{"activation": "squared_reglu", "qk_norm": true, "attn_scale": 0.175, "bias": "none", "parallel_block": false, "init_std_down": 0.0, "optimizer": "muon", "warmup_steps": 0, "schedule": "cos", "batch_tokens": 8192}
Each number is 500 + 40 x the weight over its row's rms, rounded and kept within 0 to 999. Layers, rows and columns count from 0. Numbers have three digits each. The size before them is the row's rms in percent of the matrix's.

# layer 5 MLP up, 320x128, rms 0.23, rows 226-262, columns 0-127
111:513474537430532498436580432428557552549458464547485493460519588479518391501412537527483496560474488523447496586436567453531532547478484472523514421475465531492447517528543494534502545508532459514550497471469497462475412468498475464563514487554515517443516543441527532485500473465506425481466504500473465534479497540512532523475491466582557477498438486501456524487551519506532481469524
108:584444549538515448415621455539482509478509523569430508456477557500491457513464609504547491481543540460578494469530496460558538513493514504478558511526514517527478539489489464525507525512580499472478555463525516505557383479518501557411458521496493520460534526502495559459513530535496460490498500489497506516529478459468538506514525505460547420436479533485492520467474452446493523577553
082:529455543485483533471459528487557530434498478550529464476520462498427453496425437489509447500544523497461504520513487484467491525477445467480521567600552469473503503428520507569573503515516467454526480440458521452478534473564497560479469442545667469488474435475487551497478499525513372448503494530533501533472533495519459583490540475480505531477547526490513529469492505516488527504523
084:502389495520519538454511486392489480459469527510578486514452567463436467430466462509530498431520519545473498465489470536484485452469499533460486473444498522448510419538565475468513521457547495516495539554490512535578473534497523484396447483464474531487507455504543472521486496505516446440425487512576535490570501596518510485528472507458566451507413457481537466505562515512497519524525
123:508513563525410456466546490456434506494496484495526452457509509381479479608504495480466558455557499500491485478480493544489473488472475465468530585513469521541425446447508486511495519493501519544509485455515489480462500485502525462502457480624499599498502525521499508459394526514470524575488463468535509490544520500450438458488505566584477491531594512476516554526556491483472475537468
028:488462505454440463439417468499444519527501535499461539464444401544498554476517582522542410543462543509474538523476531462501535424486437476523542540473442466533458515501546519484523523454533502511518531522445508456539414438566470545539491535535518451432504555473508551548535523481512565459495480524525488475481499446507439557516561545516508455434536469477486437511492540528431517544514
110:469470527439449457553485514467524523545570433548467457501517506492467546491494514475455484481436492507502512562497556485484402489520463550558486440490555436462462511457509553512469511472492501514464470520602407560516581497466459445455442463482541514469438447558533506507550472525498535494492493601513538569507538533484481451489516502528595522536487551493521488493529562495579545488494
112:498423488447522582432481525568498518535525468538459459508456450444449495580482505536552577490522498539534501533495511436467504567475477529506451487548574488558510488485626480537496528502540487533493527529451519461528451509527471517589484508512475481489486528494440468534540490544461497502485445526564517555502467516506612589508559527429524498452563474562519493497526456458478503502518
091:472427574498515538473520529581487547502567511458554489568525501458463470547410491560479520497509459562484533502567423489504533492444488599533487514512485569505483497493481428547497492497488507561501506450486478447484488432472452480522489488479519484409543539493542541454487466483529515462494444481443519551621521516499481504457499422502501519485483622572534505516454516520509505502478
113:457438497478455436540489484520484443463423545490521470511527553480497563433545476398423499448433539382489488501523564499518496490527536399546519517453458530559513517516529506497490449465511497444496520522496439496504535513478532454471453530500510440506484502540455479435558476423495517443470463521528456503484446488511449470474476554496447493489485497499464539517513526484392477412532
085:512485533513505500544469491511476563481468535454561495514498487470466522398496425486495505582518486458509485446551462510521560534491544500431496518446529514481477481517496508546470454521491496460457586611487470534488438506481521460474531461613529493536576494488535514468497458485573487532494454567559444549457512471488548581528514479519517459486464508429500540461467480571473539521397
088:444489504520506501439426514481448534495519472439521464379560494428484466402509486471594460477529495456425562511505558482548508498521499515474532559474480499499470418569535548491541487553490559515536564525489534552483496590530539530566525465559532487491538528523512507527532484424459550549474499519544522513545478514488463483471526476492469458469530552461501548461461493538521542508422
104:532506453445445516517520518501462489540502447514382505539572500554548498552500477462486474458510517480498522599513518528491455463517471494482417551482519491617532456493466498523434584457535498520481475585425465460502506513515435469497462468455468515497535440503463542490487496500550560530480544501463523456487571556542491452465522463480501482505506486522505492411505451517577522412553
117:440474472546499554524457533439468532508566386515465487488472524498553487526506548485456511481523491586438423521440470502550549475520472503524513581503544518532476556527441486546483515454462505502400490549538535496489468520533443444492439525450473508457449486440512500466501521515487483529585504545461537493499518545384502473468525508457556427563506546515456528512552516513544521457471
110:481527557588496446405401429539526435521466583481502477524541543569444425480516513527552479505494481427514551534499552478540490474499525506518525565525460513504475504511541496496478437474423540458577500469468455487504494519513493512562593418458492585513477533527489507498496478477516494514528499485502484461465491524483451558489519461460480434462450491406456498559471542518484522455538
102:474478492462486466482517505521496547515497499449449521450508525451389474496480516516506509482482502485558548572498519498528526572540520520414467509502470560437511497510460515481467512487516465492444547520472497515478491494535513513466463459534446606511486475536537438517427540595457509499447455537515452548608439408515500512570481404464528491558503566476543526547462488523478562504443
128:499527539582491427534527526526508484564526490513551516513493524473469433502488555471463526498474454458485503432512477596492477490459542526479487492581455512433505485435497489485499536453504414454428476478545466514489462467523575538450445488531460473484518537495545518473567495547500517409451508558514571514517501455512439555559495499515501465507442501518432621519548536571510470451483
111:506519532511593452524505568527557474540501464522541480516513499522547519534501521420484477380506458554528521474559471511521549488459466450542451497482473496458591514458477459491593565465541476529442492457514515557532543516460487573491475545507497515512487466478513490464489546566507545495417510544533527491477545471533440521481543457492438526498553530475446589461507572479426493461550
071:475472508464516436508410499548471620521545541527562445518480500438547587492509536543465475475461462535550466522512531431450484528476458557593498491439508444501537469500550557503559461494459485401461457543524522467493524461468534560461498559435462511462474542451506505541527516530511504471471502512503505555520490578506470496541444537506484487464523457471450466466523533451567519463467
106:508514482460491479406429487487557525526454548433495481523450526466506487431482516552569479478518536488427619454455515546510426505484445523523539488500481525516495562487548504507424492543539494428425507524546531510511435519532594476492591517473493527526501584525516534567527461528534500508501544496446502517502473536543467458456454457570519505497529562527525493526461513559485565488535
095:487528502521539429531540476453493501528559478490542521482490531473492516501453541493540499486426426421469456529480576571513460523515541554551493487489486496504494441492533515454444480491503476446506469471559524550503430549575516540519435483528383532434480507490523468524494427568508538453502517525531468559486450542482419509532464501498533483561481482505562485488584427539437466570531
089:535540550472574483442399491454435554509469498481532499505478532484495535513525548464460449492489469495526527569542495486428597506379487497508596450512509581453476494524436527509438513434502510486512587458463440437530468437455494577533469465527491565484533510521533450508520523528485451503505469494455530538495535462472509494497485466494585485492502471501499472478536502472567491556466
108:529432516548482433477485523544468447500522449409480499461450493490454476513481478481428469433507474498489464471520429444508503429538458523470462538487559491555432511476456546546519480482497551528490477409445537542469515451566519531433599551550582511499528539520472504494486513454507476532490580432506480483452486499532475496509485552510455570400510431495497532507535556499474488497458
026:433466477545554572478563491442515585462503464490529467532517534477497398510415505489434476469462482458518514478545565580486496486502560453557451453504471518470478498446494579489505479590451489525483508527464557445539530509561480484459575501484551539514459435507428450490499445492501495517449464465467540529533486444475534452486494508575468454456440515536478520480448487501519444494467
114:474557529544486472483471526458522517495467511534529482509464448449541522456449499545481435524487443566545488497487513542465515418538420469483566455515580477446490429462490484453501438493438472477547484459446553474509519477488499441476464520497481535487400442480526492400546486534448448491528452477547567475532552557476506524514498566504465515471524516507400509471576514462472469562532
096:499447542513484536470567512500479534458546474402460507505478469573484494512468516465484491514483461553555525492497472523481553470537503551628491494458507531503523430541421533509477522488553546485565480455491474535577482545453486523446465407558492560495505406417513526459483576527463484503437482499474525438513577520458470547485493441549506441498504494447495496527479476550506542524473
103:467583477467510504548542513455486473479473522514539482521453459443418430525539547541493506447476470524454448504500495471507484499525480495557411515506533487474445471500526519506462456432577432511509517533494584451537539539494415503500493545532460500514439586513498432473517505444499498486545482500483510408491445530478474539566544454602541482526542596472504440515524468518446523477465
085:489535510460501533494460407554496507482513518602514557463538492540514532490484517482517508511501517493451443592532396487488450433479433488487553509514509497446511501508493446501479489484490472485503490437522383577512524464542517495592492590499477426515563441505542537512526471425554454413505536467515519456521462543495467472475489510435476502462431532521498492502542516505485428548487
102:504501472528527507498499477522528516504422451470465509429450465535483469602537468550511520504538450487507418466522478474556476458538560512496455507545473522511460461495437494417527490501581540498523469437542483546483527458500537442498532577519507482589513465450502510452525484458498491468523481504429469528516431474606539449520553498595528544483455586554514521465550508476462564485501
108:482466464586511461537518460527551463507495518519577484516564534498510481503516554536468427598465469555453554417499497471473437473504474450455489491473526475441522443513553444478520480520546448547387536555555470480481558546557539493516540509492464501473497504461546514468457546488525537412514526451478472543649464504504509471508518532503514506555484538470540510479488528513451502494484
105:514538498510438487483559494461516554462469504476463436470604540565410533489503534553531477477520511568524508503480537507472525489459489566561498487556461446495515481554518487501539533459491452418404506456406479448486494468482517443566564549446491502459461454481524521440511585540483495495500451510554508466536533455508485464444486504518544455493435533444477575477527442509534474513541
108:460484511366464556510549429507453523475534476539429514507573582511412497474488500496509439550543490476519486437493489514484531554477470503467475474458462446523464494541500436468524468607499555500597517489493482516435473493441515478532533486465552494524464554482539521484408514492534549467500514484498529465482541496520520459530540473410463543562547512489488538447492544544506473482561
119:484540461462475512507507509548480503510515494536456462506484464531573519455482534499455531496529426466471559580560583493497499566381489502436443505454474547530458447452499454505485498487458547506478476492575467536467480477527528505460465489413536602476549490421513459514549500524538552483564484537457456519478503470522532469496484531439425523452481563487457454581451541509531518528486
093:528488536472569458526479462508510487532410444539549521525520539439458519472577598492487472538544498481429499502525478469392550548549478554501513529504462418500590520465565515462519503540455552521456466576563498520507519559448487497489490465495554534492461480468545442504481458492502483513478530502509626483453547473523524487499477504472499544466470484516441471516468532520467494512399
116:531491496498549540515530497501493546463587523562562498533541463479614553482448487452471535523515457477545473444511415555460527515471469522479512488516464502471469555501539507507535524505533500495534430554462498454493428516520535569541489486431502473419496503531508531492546565495481526482604471597520540466589468483475526516464527584493517550474583499553540475504520441499548530491518
089:517464505499490440521552503495465529495509468551457482484551513533418465547436519562532509573511529502528502550488490467547570459525488536510541605515419505543426444514451515490533493491489491524471493473551496583449413482566445487547540511508553543480567571572540496440453529526543544472520482411471542519499531495485510481524467497453435489500581471505521508435472531537504521451455
111:488494490433505534395549527511444443432527543447503515460562528464547534489508574506445540460491446517496446436519561414458483459518497542518530472450508520530525458466437491528532523497536529542555489538497430432465486549540508424588450489518508517489469478540461539497480458495489582547429457547498499472466477469450442501409496508494428429505507503495488508486542514543514516474532
# layer 5 MLP down (transposed), 320x128, rms 0.141, rows 226-261, columns 0-127
107:367540517487452478542498567505518523451440545505530437427451461540567561461467489462568487491525546538466473475516525494433497539566497510504506512456531510509472523451509546460485467425514500524445533553488484549547516459492511479552478441436459494460511504535456511531482556442471493512550440488510547546437486495497580473457521499496478536468462489550439501541563395442520539505501
103:506522498476481478467485486510551550529514542538514483512498443504432475505456485428501468446461515549463476543503558486546490490535513495533483531555434437507504417460442520426511489547515451503496536411493521488525418472479565503481409503452447501547494440461525512533485421506480425501453519499419429504489500468419492600554451481540437468531536479516554457499546494571488494533470
115:498504487517597534514451526489400511493525457474524509492499542581574531454504500563442486478508493492517472529461518495457473504459552565405500504478435500505501565538524478433529432516493467468546532527459521457540507476494480563521390527452533497477410521489501515472473546506588479458564482531483554510541518550465462505539489472518503516602540514467505484428530523487444525566541
093:486507547475478511498474548492508424530539472411534505432509545514561504518566586478489503577476504551553526493514506519556497510534522509475497521487429505504443562494506496478496520471560518494539515442523538449436502456440518486455517422486463502486472472473410487451470523501446439548511498521473502533510500540529506519579523486510554527414431439471402580485531431555420484527521
103:457533472437494444437540407494524521580537532473539541524504509504480535467474513534506451522512503464501557515474503482463493559458517462484533484475498529475448444503461484515446494482534463426467487552558543412476540437543488518486444566497478483590533476504426479529504452464470489457517483524503467487509452466517506467468483524476435429452494485438423561484433516614503461406520
024:497515533546508487514510564511519474514560458506472514442419481528425509522486562534503456477462486525568429528550456477526533530499539441480507496468447475514488494536459443436500503435445541573534498627488503542480417482480564540558509523480504524506507495492456494525479597488491501490527566502499567516519469546573441470444465607491483484474447487438445532508507456513457459486532
098:460495456509460557548466505491490577580467497496479435610451475576519466461479484434509456538510564450536511437493470514513503427500546471476493490506560512479449534468452489494501482522479507484531555668465442448482471502492491475483522486529542503537525534478537551571514415530493459404532480535477454500515507472457485509516441494544478475477408464499500519505460471493520508473499
108:520486521547500453532511504489479519449512459488519468495495497491453500544480499451450489503522450474556473506518519496525461516542476523570509575459437518456480543455478522486516450471534420518468431375506507468451488469472489472429504454507599526510503522526575472580492502518543458549523467502570567469511546603522466464625436534503483477500484439530523455476541456466538502467547
085:557537447477462481528581509514515464606404480510517448447509506524484473529556532461500528538494566512511482526542566539489423507536538459475618544433450528468527518549416587533528538483518499477511518425432516509504545507503493518511481434483503576526510474464460528572525521507545515484485506538538494488494486551529486563508446492544490484557489454567493446541563481522456519483501
104:521540475481549444460467510510495464476418543483474491481532413465516456461512440529513435499495504532474485516529450517388484518451487536478559405482503490484534439469565460479511532504479457493418522592465498523471428525482577483583518466475472520440454426456494528548549525550458484497488484450465507565453476516494485486491474521517441509535426482484489569494518494478446553555443
100:404445545526468519445477506502556488551477540475424544487586508509482466512507539459550460477510467556544487504462561509501476512514469467508516482543483503496490470513447552498542480447578479481477468654494477504585503575497501520479572512535505497525521504428432486484464475569442439560482453550475488501505578500482441544483465564529554527464515474498496519526530495568465458525491
103:442470516500442540472533565500453505569580524566465571513474519502548477487517467487467559508444485523539507469520517499444497503388511494509490455475490530500530488493502528469493508424510465497499547418505513501559477522478494523513499580524522529593453479506469429561520492514437569432460490491475449489600469469477510520409506486554482583544436506540479559470501450524495446504439
104:516484496528572527457465462541499498518532535500540478548471481489518476545482466572472450517503536550500495487502444536541501445478458477495460489513559508501515530510462455442454474495488553517508520387459492457454592482470526547599526513553580584454444532481506504459486523559547510471479476445550388466480486550447466548459571532519459535446504470544564555540504525499490455496451
100:557501501430542521525536520501490499593419478532500442568527467516512412510550461456579530563533548470487514513502494528493582460498466479564523457417494548499501535514508459503437486534511462521533464441483483516497444544498498530497482562519510459472432443550530561537486531495539540461520490451495474487586516479509581529526509412450546461508511425567514499440471485544562507467506
093:466489456508476530516480494425518480512515439565480546516487502549420551445485488542489500587552483535438538526476514481570484485496535510512492520463470499513535560498526548528527506538511526483531472400586410562561535556538509528479477443516485469471546526446535543534476502454513484555515548521465431518546478411491449513550541462477515474458521475594570483481494479532468435459428
100:448501486511534472396545492442483552501519512514555500458506479515556460465450531547477493514526579479542447486563474565557528518494480501518433514532525496526523570448520383558563437468511453552527485575489510504459481476495465495512430501536520526469541549438522503512483582511488538512490513501494613449490487445484486440546510487551477507574530506458527512501485509456578512534427
106:422461536515544497538517484497521582492532572550470521548538436462505482530442466512546437469465533530537462548453464513448484496423569537452531541462492541470450512514523452463562503540525495474488454634473479499464475538474451492566553539535512505512496497466522491449516526473543547539467469519519470482523475528483500397474487554533539555458482465476557552482430545494470503447427
100:566462483462558476445504462482497551491538503472539534538495515468415479483502490439514500553439448438530468470490538424452474478482480489544510495468470494522447511506549556498487523559486563501526526485515519483465482494498545470481474546487517582540584486474466444538487448569465425498569422561547497561465508477563564565430487484420509576509545499535483489474420472564469481470487
070:426582561447524527483514480486415564526492448494447488515530508491500535394503525553418526519487466471463541465507518506509443494547532522456485463489480493428527467508451514519549585531442454461467541554539524468442557492474500530541520503515515469489419486514492490559520509605529503498526462446544565498477481455569563522505501412519509487473503483451528527497528414459487561464505
100:454480512558526471456559577509486537554469491495510502463494504525490450548530467540587524578472507473506493493486408505539509500556525525545491430518477461508556542518565432479531526475540498474495490612510501537468508403425489548543464452543529460486526536461471479501528587506460537455407492553500512495522454517502520530469553517459504489516450547504570510558404534499552532494473
104:546414514489444498454508499499510560476471472508536475473449499531557462456472522497479494477536547465500485448493459473566592485513472490531543505512488470511530564506494499463496484534500496510485577593581542491491489481552532537500527547506513472369552424455547536512512484452534414488535509507434460597487526567441529474499497513545540506510514487591462434476479538572464482519537
104:467467441543433472513553517532522481502510437489491485473505446539388517452497474526509559442520494421517468484531488472578507438559540490458473500483488445533506511518501501487502440479549488489557461396529446518494541582466462415484505466526485450507463474514514441449555533482532523509523495556538500452481515481582419574545493467495463450470490482563483534498451502504514556415556
115:509577434465559515478488421500508521538553407588448495521515492493434516462475488508583544556461531562503531486523487516508556526510529423464476509532455448463574463448495458488444585483472509457471551385478503469488482454520548496522443491541487480441474466496505521486459515480481526489529509497541525492495480472537589539525453490487471451456418512516492560523477506524431544444472
021:558441488477483531522536500526486520479440511506490422534554449475461471445536400567518449472474414510461520510452497560556491436404483518508497519558543508441491536446559514512541502470462447504516451505436466457533495507499505551482472540508502447569533467497461473499551525458468567485483464522568542526465532445429557484444530495544491482496472478537566497503501468513573489566419
107:576517478457409522566420565513524508469533484534504561456464465516498583518554466498552524449450482511541501533442433495441481464484495467503523503514462545555464413502507492539503500492433551480503521489562433488516436538497430469500525495520525547463545508570419466501542498495548541570469509478529450485574437452516495526507449531491449480508519468594561518500500493504491461475432
095:567418445456437533500530536573534462528474469550449520470573428476501438531530593515515467493513475527532519554443463516455476472540465472526533570524466542465484445469516483562425502458470519503523545536538470485540521540519562576495521579534561566503511525465485432506515505525556548475556546518445550498506476484495500553555582499464527550491471524504474520533465509558482510511440
109:439451386475523506522543524477440458510471470553557572553528485456539566516561523517511488495539567544447508497450506421492521500418461500504553489475470545538518468509453499520557567454474518459542586555487532453540465542451553523503478455453512463541533464503404551576504432501500508488499486491446472444521480528510516461488512455446476524506477498535579422529474530510488495512530
094:459513504513459560499521470475506514467556420526511424438437497537484555436513442530513465572535544533522535478424476480562524510591502428523464519484460441508499486539446491464511499513518516477556542467503439468513530479417513457455497482473494488504525506459561584458506550532481445472478444545433437538501449500597425468500495539484492463464473514532487543515486533409537530547524
100:502408511438459517501582443462550580538528599525538497546546405461485472452504480501421497444427516512466493475503491506461463438504584467459497495509528540476518487486508529544498474502495501493519455443536484383568485377543461508476501498478528506503519520486509500547487411540495502500557526491562453472505472427481487513490490465435469477491446509464560504548495480493489476501471
104:534534497506537492514523456550514446611464533455547483517454452530494442520534513552569500560515504533570518579450536478482508517435502539391546498525497495518483507489566513520502491439494487460447500596498538572442488494570501477542559488515479490466481416531551493518501519490508514571496455527499438454455535537527529413479505485512494485501538409544511556581535507480484456490468
099:495517557472461554536535484472522521528555497487519487493488496485536507514489485437481448567466476511507474472489484532503477524491505485441482547433495597487504552502433583611470471480567536517656532425538507503532450468428530436500507486531540545529571522498511518538458510526523412481447507501473493543523488529521582459472511528519507511399494474513510444454487475503534559475482
116:469492503504444578520495489448506483482528482579527593479488446597495488519492508437425506462436488479510444495474474509424555504477529519506446473511483432476464555433418498555545560476509550464453473526429524477579483516525535436453465471510466482513506516485551436559492529411506508471520547578434536502516532470482527527451436502484473437517455458455514447516465506527522505530513
098:549533484500488494568546461547488539478503501481526561570462502506471514536494474480562499493513454553495525522496451492448539546498442543539477503496482497467505523465517516484509493495518543452425449486516595528433464441504492421555513520521443452511496477477547513438515474409470582497554468444588427523541459536439520386484538450518491569482534550453479505469463508534531439558474
115:519521507478503494521493485490528513548510518505490543445506541487534486471491507507538521525507450521439501579528429462503526564462484428477531434528456484476483494534491500469549527549394452520515472467511448461643437548493504490442494557445539446456489422524495441476518484441479525458485485512526440516538486510464449520569567534542535474526448515511497459447510506456526463553372
107:425532475492468516511453573495499524494510520493476435520589532513501543472514534521515489471395504585571469560537529483524492528507466486467531485566525534483478497466423528478518516537453501487511473497457556576505487481431485566539444414408508487482454499493471530564484544482521516458463494508542533467532470498409545477602480508466465511518521492485466435493575516526503604471518
090:525538527511482559512490506467560567507535552428524520479452407428481536439525506533451447470433499463454508548536453477489478422436461522499520501582472460474528436589501468457484554529419487473528460433489519456520490505567440496453429449506528495523503437564506521486523504498490466535464519557510507500490413462453466504558447475597530471529526479506521482495500481514499552536516
# layer 5 MLP gate, 320x128, rms 0.225, rows 227-262, columns 0-127
097:399496488467537605529479547510542516488564515557562554503457477531510567510494510509519488505478487500405528505492504464454515473526466533482497534601457464509515503497523546431475413457494459510537448486459502518476570493575551533526452563504460473531512493515505451489517584513482433540510565421467446485535475513503434483518444525483525502477430494565532446454506441513535502566496
093:478534446517532455533547430505453443486479508452511524529466550510582502428564529526477609533492528542519506440504465534522497485477577428504466500448496517526498440530470431511466469440485526523454510496537451539495473501422528447432507510487415495538511547491487470501534479472421579552492528443520494452541468479517557388475493558521492561516512475526524510526481474417491462470513
097:537417500554512521479501476373472467433483529532557488536411538461450473397495479508547508421528517575485485466443489535471506458464486511481492478475483503446498415541530512486532547495571507495517514520515504555549503532512496484386452485462473532490505447500548448532476538476502483452443488523564532498572491544533503492522474526487540434495449458465549469538575487540479509533550
109:491505494587538506425483587544477499450571581599409546513503572545490416477495508494472528488505489479538563516477480451469460543477542581525515481463496527467473525460488451499482501524457501508562528496519461467486511498476489506460560449501465496482427438480514425478514459490450528457495568515503514453514505445571524518477577458482460445524444577495509497511477550505546505517583
031:511455511448511461437439465500451499502492479462471550459461426561462542479500581515569455557495555514549536470470532483524471457545485503503544514470491467542491508508532519529485518446541513473468555457489494525550403443575507503524510487511449498437451558527468594485539502460507551420482474543543549476539460441513529520509523494575410473464518533524534476537509520565419457565479
099:448418493540443503474540515518463557497509531485543510451541468562462517478527519571511555462440458525437418474464504477511568506518488493500571489513469586520544517542525477480452469486474506556520565500548462499507571458553511504469527446464447576525513384489482487484506475551518497569523487456433501477512420447481518440567480469490546504522523599491477470500486555540481559502483
104:528515568498469391549534522531529465493549535521486558520509514515402553529517569545491466467545471527544507480506467520478512495501475523531464496525457459482538525507498420445536510594580430549520472478559526522571507476453516458435492462497504468457475515507549459494458588540482508509457427472550408527499447515461465490492449503493501456564450507525501605460523464479459475510488
082:498534470442440511488538499519513410557396495531510479503505601514534489535471557460407525507472547528493497522534541507445474480499512480512496491452470485494489478567479498483504492473483534432528531491442454491488531418520465516540568487437530505545486495485475403498506525439506417454510475481570511534491477405482512520476535546530474400557477482547506540502548523506427505572433
108:499526436499431498569532501520578545487489472580540530517395535497450437467497556506437460576495549511528505455488464433511483479565525532521412490511471441399497538493536491513444531537517451536531511480472484492524549465468555423523509425514495492479521480442454501461547503455536503548482499565505532528557518535461494523539451496547471545488483492510492422473580505565525505508546
096:428443509510522573435489548513509541524436535516478541546542432455504463512477471462555531510535528527525467522373469536518433455495536453469488481494518495576567437506535469449515514493485476424454566529546488538505478483464520521424557445523519527506493521464455513450513475531416507517501535595503542501483489438493427547494437543529503478516468564468483502472518443502484425515467
100:555544480457529500524518510484557448485489509529460542604476535557518470552501582479449472500472464541563539544527410511437504523474499445454501425485539505524509536449467483519451526499479423501448426501533426466466499419467448479445501443464453489503442449505475471489499478594546483561481470520498448487454522508468504505521453532533467542553522441493506478598551509489498456452513
100:519456537474500517493494530553517541515516546531483570530498464508489494542469495518498511499457523464444497519525466446581389442498517514423497507523469455528453541552578418479473484602464471536511466453526550487489489501471475536529498525486570525472436453434468495498491490540497490506483416490443453473483498437464450395476519565431496459538550469451588547535514537504489503560477
108:534471543494556568480518515544517445462506567560470484441440465495521455474526476593486509518549502473508509503577478492407457456494501551541490453499465514491521488519489488463497459445472486548580473493510400506491490572482446479513490538495480467506421487575489466504494446472474496449503553494434417489504454527473477513527476407559450524451498464518494513431530518572469544583558
107:524486493482491512524510560534482555559490423507491471550446519489588567574542479480465513477482519469481483509466515459499478532467499481456523536458470492407524471449503419468488515514489491472429456533545567473466472426506579537446476553561501523460503480521520492554489487539459454426528445460554492473435455497430475453471501563524518433486446511460514569511425455543509427528554
101:510471541483534496505559571452486557487506566487511508429462511558527518425479460446543560494468569536506495444505579550540549487506514521578470553458476516533542543442508458518512470507507524484486492522451584568500550539479531464477438503501438547568475536529566541487487468449514498441532505535548496520502462543511424441456537429461473520455450440433537519465542504484560496500444
120:471532499538515470562561550569584488499496479499538554433445563461518464435528501545508514469449464567469533480405488476451541437492477494499498444482520501491516485470523447443512544506512430457470503524493485584463509511472505501517451561473541567536394556484488558553513500478439486477583491430523513472535440496565543446512495504499527535501493517471520523500509592504578472461479
109:525491535517601470528563607505473446482472501513538493563457527466427572494487504486545494474533510531478551496568533491499528505476542542537523442500533517421465534539505444553593557481553572489437420572474452499503490543535469537495496519505538483529502541524501513488517461494547521488515547506462511420552535524509435468469478450517436545548539463478560484525520477483412529559491
075:468465467515472487456503446498543526513477488431504472523503498560491469561583452540519501491576506537471437471570524483453501538479488591490485505481529421530435477445496489480524508514526487493498501617469569454490523516481485447508496511458445500523527484441492558505457476498495462491551491543527572470476451454462416430505586590527482556577511523534457485553428480467509463557502
107:451519518446478547446550483460470488513507500556516505497521484475533535458545523514510481530474541526474432550471500447530462491521549476478506561465473540518477442587465592516504461419480520560515492443449489450542491489494471537463442498445526479425508541556426515495480501518517517510420546474509525502543452513483527515515533445487421533553506448617500524598594492536504471536437
108:456554513541524480531502508464516468531531473485538547529477577510497504512439522483487514545420469431451492513448588538497480504455571486512529488462452475547486496454541524498396499469480502458483483491535545551528441522565485562540413459541426497425493535539532455526562451514478564452483526483513470550520478530510432531496490547538570502530451507494526526505630439526540513500493
098:493483432518433479527581473553544459490488523507503483495540475542519466508475458508520526484515514508528472454541553537573437458606500516492474530497486437525507519499597461485553512556485516546484403554523569547447487530551466437423504537504472500503470495483498500491506472476562601477509550504564492444496442552491489526507466535523449543500476503458542499521428503509485500382572
102:505559509456483585452470484482524493534513558573530460493530463553539517524473530502517559532507481485498513501499523535509502531452564497598520514436458474463540456460509452488463521469527473502530531633520427469538506533390454493550449411486473479486482505528531536578473534517522498501529482479465529470555457505461501534519519427474545464587524555557509474535543514482486537548582
030:553534488468461442506453562552477440551485491579450523475446438539477581509575510486563497571536530552466519560435427429530499526485432480448559490468533494543510493558507433555463472466559480446472493514513452573492464525452552528517462457525434470493502548477565588492501511517485478501537510541536446431528513568509467506474533481467536537529504462505506491526516505501480549499547
114:538481499439458520549521504510493543530515545574521559462523518524515475558498536510461464505484613463501508566498483505487501488540546496548436578458491442551539478563545604534525553428534464502481515470552486571496526547505479510539524533536411510462533536516580475483481502448501477545411451475503415462489583511527473480438436492536465512511520544423469498481478493527493530485506
100:491549480572521529446512552537550507512594479425431501496497485538464496550509525473548451529520485527457545557472490518458516519539564490549588455513436516535492445491439500449482437481541548516437484516511493432525493513515491468516517472501546489419393489456517448471517536539410484532499526458458497498596499497475458506525505506504484465549501527483475486471362481457523543486470
104:543461527442574548415537470462531542553493442541498516470438536515565547496488499488489526538533438519560453557490482515427495473485472524452479448513482512527510570532551448510477515540435492443510395493470564462506458537489559565478481483543503454452498447517551542513484440488534529532459537531486447530496550519399590512530485587503451505492495444505486528477484489455515481527550
096:522480507535513484478521587447500495530486494443491419512475507477510512520528503534460475508520460469563516448465632483510560543525530507511460486482457470536507519481512515465479454533527539515514526546491630443510470512443508497431511428520528598503427526487491443520501489571428544575502444533478472527524487445501527530548542516559531512558562479445478529482437472499509535459578
112:486436511508501446546497505504499467538570583546564526494530526489497422405398554466522488476471507542508544543550457490440499548436444502474578482487476470498461465510532472496436493517495443537512467490439482539509440460493482522561475459454520453468466470557449489492499510507579535497427530474486488441407523541444479481526429533523445476544515499415527491508506481549480434492526
106:525486392504494465545498520532507477519512458440482523487527399513496502458486468475504483566508572503446593533568537450493457537456418467458473441478526491510522466506552484416502487454465504588521499543464506471485494564565475483451545478397507499520454430480524497521549479535481552401500504452509525499529463548572510483502545488451501546550494483478477520480593494531460508513486
098:517479426583524538504563556512538499461452493463470484548526556478475484599491511499529499513498447572484493546509508543502426476512571567484563436508466455478517491509550482427468433430472449459413488543485541460541462469509519421537493487506502500453503454476434498516451467534494513482459482499478412508550468566442446506548451435460436514484477493524536495513534494487544424475502
111:504504532530540482538518588497522472501495550500532406489486569501535458560473490496456513503500505475406495535538479484514522538574498470561563448497579577475516474551505513457527530540493536424575514523533547462526445586428416552539457532506455478490420468521521462532496489436452489507471501555547409482535476459487505485523506522473555504463543464512464459476467462499581507499513
104:510490615488508542543543529491485530519514470515585461493444527527535543523501497472481469485566548479495481487531514464444489534465565498478510488477559500462540455447441532507567607508523513516415419508487526540495508475487512512441573577502484422534503494534426462479500417540459492472436488536428509458519521511489561483433549511523468531535440602490513470522492503466501439507500
104:491490503488420541521497562482485579504536522509480511496505512577506488533446410554492530497451508524593476423487533542563466385470482479503439503480498627472488481481475456550459514495504485538512561477488480484529470490527537526508441503558461455454534551474480486520500545571488488474505487515540408537501484545524412492545483517560520489561556548564520530495513494511514417470527
109:483485510558593570549536515494556598482467433524503505553478505558481535477518499483519521524424432547464521523585487543548541505500529517545497478502528455530531474446509486473498464546463531485471448650538432470482514464465494511559458503495438465475521522481488415498442521447518490512542483494559523414499497478486548573457456496522443472473511519512544519437496519468442498476506
100:445524499481529520553462508498535473457518538476540491527457526468574522487511523512470465404506480509443519442497548494474510484520523478502494384502536508457556564514555549557479443494473541408517510542439469431519479493452576534443459457509459472519408477434459564575581456442465478532487476549538463494519484505533467533519492508555540523468415502523542482529503462489489448550474
106:527479517540485426506486497469566567557497465505525576521461520525474512530540526574529543506433533501529510538493491519547551489518517425467436557553521493458428418532483441438440505528451502418451422530488456438521517469492505529460533492520404479485438410528544450562469542470504489490536535457513563515504521468505566515464488460462514484515537532515506544507510565526435505541468